config.yaml
n_layer: 12
d_model: 192
n_head: 3
n_kv_head: 3
head_dim: 64
d_mlp: 768
vocab_size: 4096
activation: "quick_gelu"
norm: "rmsnorm"
norm_place: "pre"
norm_eps: 1e-06
positions: "rope"
rope_base: 10000.0
rope_fraction: 1.0
qk_norm: true
attn_scale: 0.172
bias: "none"
tie_embeddings: false
parallel_block: false
init: "uniform"
init_std_qkv: 0.0541
init_std_o: 0.011
init_std_up: 0.0541
init_std_down: 0.011
optimizer: "muon_variant"
lr: 0.0119
lr_mult_o: 2.0
beta1: 0.9
lr_head: 0.00597
grad_clip: 0.5
warmup_steps: 39
schedule: "wsd"
decay_fraction: 1.0
decay_shape: "linear"
final_lr_fraction: 0.0
batch_tokens: 16384
seq_len: 256
doc_mask: false
train_tokens: 195500000
steps: 11933
dataset: "wikipedia_en"
Each number is 128 + 24 x the weight over its row's rms, rounded and kept within 0 to 255. Layers, rows and columns count from 0. Numbers have three digits each. The size before them is the row's rms in percent of the matrix's.

# layer 5 MLP up, 768x192, rms 0.184, rows 526-559, columns 96-191
094:161119170139121095121139129120157118134137133165125155093090104166117133138126119158134167116116150107109140151145133135109122120130107140143095162183093117138153079132129132155137103153194138080147106139120137142108158127124148124143176059169113147124107109139134136177113159126120133145
106:095169156122142153139132049103121159112143170141118120151117118154131139147116168142111149161134136130149161107150111114124133105136162081114119108128165112181125102137141151165093157118125131103157114125113138125150143101133131117110145136101133098066092128106141144154108140155126178110
098:131160138153147157127109112094139134115119107118131140135134138130129109136136197155182163154160109122136115117117091099158149147143140141151126123116107135159138132115098107144105145133131120141110084137099145111098160113134141140120140150158120101158161177147144119142143103123107096117
099:138141156115162115077174075141192131163119156158117122149123096132144104120119140134167126135170110121113080106145146088129114140147117142140195129132147130103086072154114155131151147103138113164122150148088138102108154114151116108149138142155137145121116126119117132082122137134098134155
109:123126106114078136138120150132117082091129129132157134112100145124095126129156123081111128141151129116153106096125122131125070077102110154094082135156102124153123181118121132083120119094150152135160130120152141130115117165112119147084136167110102122126118105150096175178142099175109122135
100:140142132112152133108152087150159116155110137112091133155162133062112109132110162132124134108134082066158102062129151132168115137119109158132142112121144149148105124145124138140119127134134090106164137154132124078133112118120152105144131099107098187118130138166130144110101133130136104104
090:148092117170136106126158114140137121117109153088162165081179128122121118142136089087151140144095100166140110164134174098135159123146122120104104158106122147158115154119129136149076153107132153153139112123087131120149087160105150102151125129179138198142154099116132151117081162085136128132
115:142095160124168099129116115143138169106154084122108139124101108127128078110080091138141133136148125139121148104124115135138134115095093127137119093144143138153096154171112126140138090187161133121144117182133132139138147114123094089115114134111094122128152081121089114135110165117127140108
096:083135107129124128153097107131155139202131114142153158096101152187164134148121120137115123106166125166165109099110097102111143119138139131118115067137108123139111115176096140153165119125135102135118132142158103138117133147094176105180134137114154139124137111169130097151123114113137114139
103:102131137161130118094154114142133149134063139129137141161140142127095080127155124150146154173140132085088083162139130109149078117106158109155152146096096130108081155131130125138124107129143129134156120117123131109126129137142147106130133150154134116137164192144118092120094110136117100126
090:186122156152148135147113124082128104103112117128138138142118148142148113148134096171108163131111063120155191116149126080149085109144119149132157115094140118149093114144134136158129119139114123116188128156117092123124118081152089104118152097119153139117085112141132139102148108163137160152
096:141109132111151156142134100159149141113128102162148127122085113103134124129110124091130132164136166139113151086079138125100121174127115048109145116131157103127141131142151095156135109107143134115135101116134118092130130083139144156101122096115115111127107101100110108133139133120126144131
102:123115117099142134099122094140157125115119163127142128101082159151147180125163145155146100100153105152127154175154163098135093051174117105138138124126110129118112146135168110151164143136144106112121120149111116122150132124116139127119104135142091097153141158111154128115169152129162143082
094:121154168146167131120148147149132120131088185103101090132104172127118129132126151096133144134122121117119151149121164161143103130138105141122113106140146146126137112092167134139135105144143116113148137176091153137161126103135100130158120140123148170163065139137059104153154145132126171118
099:101143143128143129115162148108121131196100118138132128156134088062158177142148118140143129133129103176146119128104148122116140117123153137126133100155110126109131119167138089137130133143120141151135133100118136138159131116119139113128179128136131090104180135148128118072158167126165140172
093:153120090105148131141154072135127074087120131134150136145133129111148102107110110128132171147116119132093128133145148084140137099119116115099110136116117195109126208119133124147162135134142103136128153114136125132154138129150168147101155106101166114112088143146133144125115130126109184135
101:103117083148113123172112125079119129100105136115113160128122141144129131193116134125131134129132163131152153128139061140098162140138145125102139156122110140108100141162139150136125130129128154075089063116111151179107120154123158105095124142114148157105157110155169122131107102118171124112
103:087087120121133133093096119129141133152088083131172161124109171121136152114127136128120101135142124108149125111139111090143127129129119116127168124144091079106123141106164147131114120131110142136127065117149085097119101077175100156150154093147136092095151163125088136184157145133142145095
092:124093103117147131165157134101191077116115128134160143120092149155103084138158142131127141142134153138101128162162127208107176143097107132131126145101111114122095111099131133151113118119105116119144094091110122119151138146093095060131107116179116151120118125205145121083159096124123138121
099:126130142129097145092150176103149096148086119145094134118155163167147119142091145131108128136132118123175129121105155117136122120100111141155155125134150112103120151132119134161123118147068114113128159137080155122166135104167128164122129170116127126124082130160132130121123152132101093160
091:175134178124146146107105141146141122100109103077136089139151163151125124098129154130134120123125140179117158125123126092140146132106136124111149146108134152153153122152133107112120138174146128138111130122146086081158119159129131091136145209081129118135152099165129137106140106140124092100
104:150177101143124102141108138097092140159145122179116114127085155114170104118121112096090144150126131123130153152162148109147134167137129118077116119164110116125147167159117144154155110151095145146139125106147145136102160113117135113108159130096114158154100137128118133088111102129123116163
107:132093147128157121139173112165113115133116143152132117149127091105188158191155146140130184131101092081141123145136136152134137147106120121092125105155154138139085114098143112148146127135185129121132112128125098140152086104124138154146105108121128125150125134176098094143107161114099091146
094:074135104119123087192139137136132127124149126134129107110100146097108106089172140114120124120102121151121161116126161115148146110074084132133142099166125126159149128111122138126103126093136126178121122138118096109054117117069119114126113106147137104132103114105074096104138112115141161140
099:114078135110178113154105131147131120119132102124130104121156122135154130113123137154152112130102109139168106119135134148136136184143062107117087092181180115136137128130118111159099103146101123127122095168125135119129104092115121142059173145125117106119130120150123107110157125136137125130
097:134138123140094143119163122121109107137128129095073136120173130160143116111138131156151130098094119136155104155155147112138089123150116095139166100118116163146102094113132137150155151094151088117125094160116151109083098095155094131130154119148133060087115114107139166131117116139090132148
112:161078119114132082116114096105132115119099152118082100169115144095108144131149132152126150123149102113105093137123118137154135137083114114098124063134117090158129126130117109133124110126157115136080118119127178177124125117160153121144095170151159139107152167133134137126128159101121103113
100:117118145103103131136121170142125128108145122152116108126113129130159145114125130099109132123097128092165126151108135131156111131149112184121155133123162131102122191123144138146097150118060101100088121069137079144183164130127111135108162131100098138142121117114140103070159118076160127160
084:152153086127090179134143167142117107102142135170107093142144162091105134094156130098096119133110096117075147086111112105112082139136107133150090108140132142127135149152111111138113135152141159162100126182087104118145136138151095135073195172081148132103143136151130089156111102136151124124
097:127133099150096127148167125128134144095105141171128129115117125127127090151116120108122146096113118059118095152095134144180103084112118171127128144114115161070132131119150096109143135137109104142144128124140116145112151149095143099090116110120123127093133141136138167142073106147116115138
100:165138161137136103122100162123110111109150108128139128134097157117127144114141154105099134114131147162135164130130114140134103118135131131102139109113191160121118126121137119189135154153097058120129123164129137131116118152103103168124176150155141146122183162167120129110121115118106156145
103:142124158148089124092113122109155088119142086137110132144138117163160100138118097125100131138158127115106107157111154127120162158122116091094172148141088176128139129156168117135111123130105119124136134121123132163104107111100124130129156152151165122140122127106116156147149139160123133104
098:106153158130110119142069087138151156113131106090092096090115131111135086140124133139089121166117129127103104094092156111150141120123105150078123075133139141157105127099095086125083092112135075160090147108126083111093143103118082126133115113103146164113152169138119123142142176193129136126
094:137086127129140125136124115102114173134156145120137135159111155107125168142107039122111147144122151114140133109110138099146110093103108162120163095150136128124157101123144115104116170107130131112163135114154086113106102116156089127118128112129122124140156114146104136126133122089092121120
# layer 5 MLP down (transposed), 768x192, rms 0.0916, rows 526-559, columns 96-191
090:105162159156135146079121123149125136169141133137128070131149144153130119088131194093137136117163121128116109162146117160139121113134141096138130148150133132134123141128130109080101127114172120124133142092093128095146129139111130148117162077114202133149090144134081115123160131117141108137
103:150189091167080112142156140175169173135123176156114121126076082138124144112095158099137182142145102126104121146123144097106132124137083206130153130112116146147138100131123105101120110155115102138110130108116161118114125163094143121147161146108131144159111128143155122134126125095146112091
102:115100098138119148180127106100062116133122108096126151166116072099106165086201140108166158116156135076147139107137112094141154128140135145136127148094137152128122154093160122119113136114098099127088088110129130105129155117121119131153122161125073149139141097150138185123093154116115128176
102:109092131105100111055131111128120124148114138102117152149118121129134170088100108129138082103125076160164105121133114150126166118148167098118096149171095128158121121118100142122085113119155175100120112128121163139145120106148145133173110146116121169144163128102117111129116129121152144139
108:096168096159149083115168152096114129127172103093129133135110126105096142135127105118134144145151101149140130147120154082136125128115092076123160130129134130136143118159129136129144108105092112120127111156151158128153120153138120116142130138137092114109112114103117133107083141138137131117
105:102131146128137124117180136099141112128106088111108203128131144121131157110139077126101134159144123098134114115115144104121164104122130123115110166094130125127135105158171120154175155109133109156118058153165141086129133125119128127106141116121105142130140117111128140151129144131118105134
091:124154126146156127101142153105140127121131121127169043116156106129142140159151159131143149152130126116154130145123137165061158140131131125124120121121173090130138136114188140154141140137093150112114161155159129114143143147154101130096121141196118123147101126121168110140135104130133167140
107:146101156138138078114133137169139152110148118128123017109105165120094105104122116127099143145103115137138100140139093102089147130136157120123084141132097162120142188153160189122107147140152136134130144119134109115147156165137126131121144092143139102179128118125125101137129119134117102126
094:147153160134108167079151155136132140107114134136126122148131145101123120155162112153155134117127124105125135101096162126103120140195117127136148108147143134102128163135149087117112191155142119134166150112092128136156150147120157117162126113134139111155137122152119142133139134134134142142
107:140143102148172176208145133112153158163101137146143119102086145135132139149087112121131154102105091096140119170105116164151143119128101093112104151096108124117138141131124125150156136126097145114145129138108143134114140130112137130084109111057162116136135121107119090131086086128134096127
099:129143163113142110108110111105150149112140139128109182156110127151138141132120142140127103110155147101172120092130095169113133153164144130128067138133184109137115130115133154166133125127177136154123111141071068136110160135115109138119127126151145133126139179163133142170100162139138117099
086:128099148148137138145118167123142132095103139135152104122178149136132104078150127092101120136101113107096130145143111126156151117156119114109137142125178125135110155123146132161163157111144128091120139124121103148132126138135161107096119124138178145156101105139067070126116126101173118117
102:122106133123131091148086133128122179068129150074139183168103131114128139109145170147129089113131105100119090106133116091171106096132148057160110127109148136111149134142136134131133111114126129112142136104126127124158112159139117131109143144107140136171140116092166131137111142125138129117
094:108139132144126175116113134069128141135138095143198096170131119136134134130126136117156095175126114118150117116117121098161187140091128162127138105146131104134114121154124138122224151120113111130109107118128098100104133108152142113135154085145134105130146108105124117087138115146180118090
101:141126075119088109095132114103135150172134153113124123149115145098158124143126133130174145145087097113127145121132101152116121107134111132125120088125144116111172158136110138141178134144123145109117137121096179117141125105155105112139142122108141104069101129073125075133141094167152126107
093:082145111142117182148108133165103179116110146118117070140107104132143150118112130149140127155122101150119100114131122130104121156117158151145103149110113109106169126133119140119139133123090114147129149104101143100137119108123111178111120146132134105147144190124138088146121155169196103124
096:099125142159067127126078110135160128122141096105117184138149124137146133130097133136127120144102112138108114137146099147070135140154123106121120103138092165116085121164152121138149124120105137126121092126137126110153136078138126131094114147121137147107125139097120131110101123110163106107
109:111107112105121151125123115097102110157102103102115126146116143117152085103128146138155134142079119133093100078160119102128129164100128073089169143163140144123121123135137151110097112134113114128146136112116138142147103132141124132135140148098113144101132137118146135161141141087067106090
088:132079112099111129102137174089111121163158145135117158089121099146152134076184123157158110123116154160157125105150112127098112104120155119136130146182114071110150104153128101138115117141103136105153132135096100107100137106164076122110136096155144104121120121137129145107107129092151153121
095:136069159117140123127117095124100134148139178119138080119128107121130175108172101121110114125067127113094136137131137134136118110143157099124133088131116138096154078104144123129153141139171147161086117155131131134129139128127126149115124179121142143106105185106126153152106151068109099108
089:135122097113129098124181128096122140141161126154102129147164122173140088132141106125132117148133128159176109108142158143107084158158153117126133125125161129087127124137128163094162117063140160129149116107105176143139180078093139139160109101139123155120119158154145094119117134149158112133
102:112074155103096116092097084153110111158152101103088150138121121142165121130110144101148110129156114114116126149095140123157122133137132160129074136134092119120135105157090141125167105114120111161147103093144136097114151129152084108186114153141137135152094178128123147130102071135097136134
098:103143094152137134099170110166122143103167141115140116131125086142144115107158116135108087116137101112126166121120151140121130117154144137148057115127125110107107107156156134149108134116128093083123136088125088112110108139153132134093115110145177151126110175149130094090128134116102109096
091:110135110169145144110123140120173116132146109172134148144157111155139141120134085144096091173128168155120131085142113143120143140126109157091163124088125105108119119105136147127162128108119170114131135096138160155137100147119105120116136144163147136173123118132134089126153152122108129147
098:059070111138114147141134089113139131171111110080131115106127141105128149116099124116132144113102096106088168119174115147120112078088131158167116179114127140112139157166102152116152082118086147161115143124095112115131127094109177117158130161106132115140131118148129133096138119092151142174
094:085102096101124133103129131095100142081139146110140103157100147158111149111145134140118103145126160171127120115131092119175130104128148091133110118165144116120107113101127122146120127130074157138116150103135156178130082126157155151103133132071130159160170152132145121082126162089099129119
105:130109126139120129113154094120126120100181137159155197099084107141125148120151084145131137132108102094122103132101137154149132115151138120146127087111085140147112155098110125154124090130141103132117110144098090149166157127100177147140151186142138151130092078138131112097093081119134132118
103:151135102097134149172090142133096086117144173111155153141144147127136085092147116118164112136139117127138161137136078110169095124126126123089148144139112126122149150106166164168127141130096137126111128087095117125131123096127132143145160131117117118120107130119089129165157106137141171117
093:111118174101177108163126090133146144131121132133142188107092124132137115112088123184121146143153175127185120155132149150148160115114110097127157096147100097145125155130133126138121111132124070129154168098112136137131123135113116101185090108147124101135138106125129161085099139131156160133
099:125146136128127120136132124145142126084103133155082148191160089147129124153128116152124117092101183096104117112152123059130096143128129135127101112144101134088144126141144118158144156140136153127144158116148106108112134135097097118118109121123118101105144165147163182139143145132173153119
096:150146133104125088121102152135113136131135150143132120117163105121078094182124112140119111149122139103162112154080064119138079106100081148128133167152124135130129128147127112111135089139102181132153132124068091132135134115115097137144123108136090153105101113156118144124120173113096108143
106:157204145134129158177086146194086139133117123128148095144127089135128095145126161137130126102116156148109099131129153143188123119166172156124130138143160123090111089097153117129119146125173163079112126144134151133141128145117147123110119108129101099152119160121137129129120134137082148083
096:144093113170106092112132085122120139145132122138113225155148127165099141136110143111092114140118145092166131166131126146111128123148144102167157167122121127090124133144150120125099130129093174115112115134158150111099104114133127117163136125147122088111126125105127137148112115092112156092
099:150104105097111108143138126144114129124113155140134159116100108146138132114147098132100141142101113118114145148156063150070143112135090074142082144086122118124114118133146148134100154154112156127136086168127146087162147146131116105143131136152167184092104116150116140134143056118115109160